Each number is 128 + 24 x the weight over its row's rms, rounded and kept within 0 to 255. Layers, rows and columns count from 0. Numbers have three digits each. The size before them is the row's rms in percent of the matrix's.

# layer 9 MLP up, 768x192, rms 0.0717, rows 711-767, columns 96-127
105:132103118108156117114176153092143153141126105119112132116120073145125136106147110170161113143112
095:142136134152173128140129163139135135131159164116156138114162167116145152119162189148101130155128
097:133122127136161108130138125122134121170127127098112118135155150145098139147136098145080123126144
110:109115123160157119120093133149180158158116117139119129134102137144130144142123084119144126085153
105:162177120091131089133137151112145137133121135130148153171151140159098116104111135126107145186148
103:116129149177118113137106107132151164101114110104122118150143145140142170148124134112088100132145
098:120134116141181131143127154146164153138124157187123132123165132149107138169131131137170128115124
101:110114078098147150131137122094124143095127100065157118144090149129119153139147145101128175158166
101:151068122145138151120122131113135152114117130098162152090096144100135165159088143149152114150129
098:152080148119148093116155147124124149152122092129143109154111155156119107134105188161109115121028
097:182101099149161120110114115168146154149122143094109143149120137146079119125147077134160109150109
096:130127157166121140180164145164110125116169119119137159114144117100113139162127119139114163123136
114:125191126124111136112137146122144126097124147095108143126117117162120128127157085137113128118148
102:125144089103118092123124069071103117140113165157144144124095140149138137150149132142098155085123
102:136133145102122120121109117109151116138135116120160121156110138137120115111142136112104089105112
110:121086125144073110104096149126141136099115122119149112142189115141123127123148150129135136177173
099:124163111112111167115172123122149161181122127133130153113117145138118153150131154108096090103122
106:152147124096115093083141117113136091110118149100093178104103109083103106151131071148081129060168
103:106139162132141109135084105168134123164135128112115110158118152119097119143158103153120144183124
103:180131127143152124124113130154138096150138102060169137136155153150125075133101109084126106155164
102:168085112158118164105122144154141160121126132151135157094173109154136128147170141130146096125145
096:124156131134144142107157140140124164160147094149136125145108093175144114150116157151134133121138
100:118115090127182162148132191102141145089138133117078099152169114074159136122160108105121126152137
094:163087147132115138110097130141128155142123113120083135111150124133093155138161145126134141133173
100:124113156137145126113122188148132163136118136149129102098146118165130123071147127143127137094163
096:125125134099134104146174167140145134094128145116106153154105139150144130118138095090128108158146
103:115131145129113109178126125122136147132123142113143132118162152110116141108107159099147130108140
105:103130118122154135123105116120126169139146166117125170104091127118103150114119147126138124134161
099:154136145132092108095125136145162156110091143133118171114094116129071156110132172116090118118137
096:108130153140142155094101136130127169123120120120128171137131179128135149135113129114185124122123
099:162128141106134102138131123118162125122142150137160135127137154186084119103129149137127112088132
098:117157138132128089156160110102162132113090114182120104139163137118118128140181105104138126138120
106:125112120102163129105126146155125109140135108073178133139148100125085125135086111079148147159148
103:127115126118126110137129152105156146096151162090115168064112143133165134112097169123150126095150
092:159127170096149140125165098137205084115156120112113113137120166136126138160129144159141099148117
099:144087152168136160102125115162128160093118143143162092121126099116096132132142106124105128091114
102:108144124148129154113120108133150170136097122095114102081132128092130158124148086116121121121107
107:132126133104135109151146148156141158143146114137166142153124151142136097175144151152101124137171
097:134087127121154104114132105176142118129155123188122137151148127112138133166155109108075138118108
102:127120152179132094112131170155085151143163155144124137168145123137121151122166167115126176079133
092:093117096118165102129133194148118140083102116093085145134140116074108121135148080135164144125156
100:118131123152125130093107151158113151086127123096129113133075107170132122160125150101119108116133
094:104102080076134093097105099130135122126124148162151119163209148116130135131134125107110127097133
106:154123113089192113133108163119161188147136142148140125147140082156120115118106112104154134152108
101:125101118114129128099125090160123097123149123131133160140198154123138150114162083135111149120168
095:130105118130113149153185140106133128125154123087109151126120139143114151124104097146125140140124
095:125137143117156127099091110134136164108101131117115106123133113179112125146109188124202129128114
099:099092126129149115153106165136139129099123121135151095141136150080152144117166135134134135167148
090:156134085111132151107157126138132143121145118164066131140124147118103179147122117141078139167130
098:098150146111096096125121108097127106132153122159111162120105100130116098125131168115133113118124
102:109143125174140146131163141132128106054142150097122129155105137156140113147158120164091128154128
103:162134152147105126113152166144068123128115118135176110150099135122123129119102110119119123162170
104:108161135116085106130120165136113110146113084111140165204099116131124145150066118094122142132133
093:146108164107147090125157150108145119139162119145190140137137143095152081128105118098146157073130
096:137131134057129136161120144153102102145162141129142112120135127116070068115099117129120154148118
107:103152126102113149109084109125129110141096094141087153148089183118144150149153138161128155150167
104:096120074128146151122121117095119153119116113113105103143118169148123092150134129122119159123143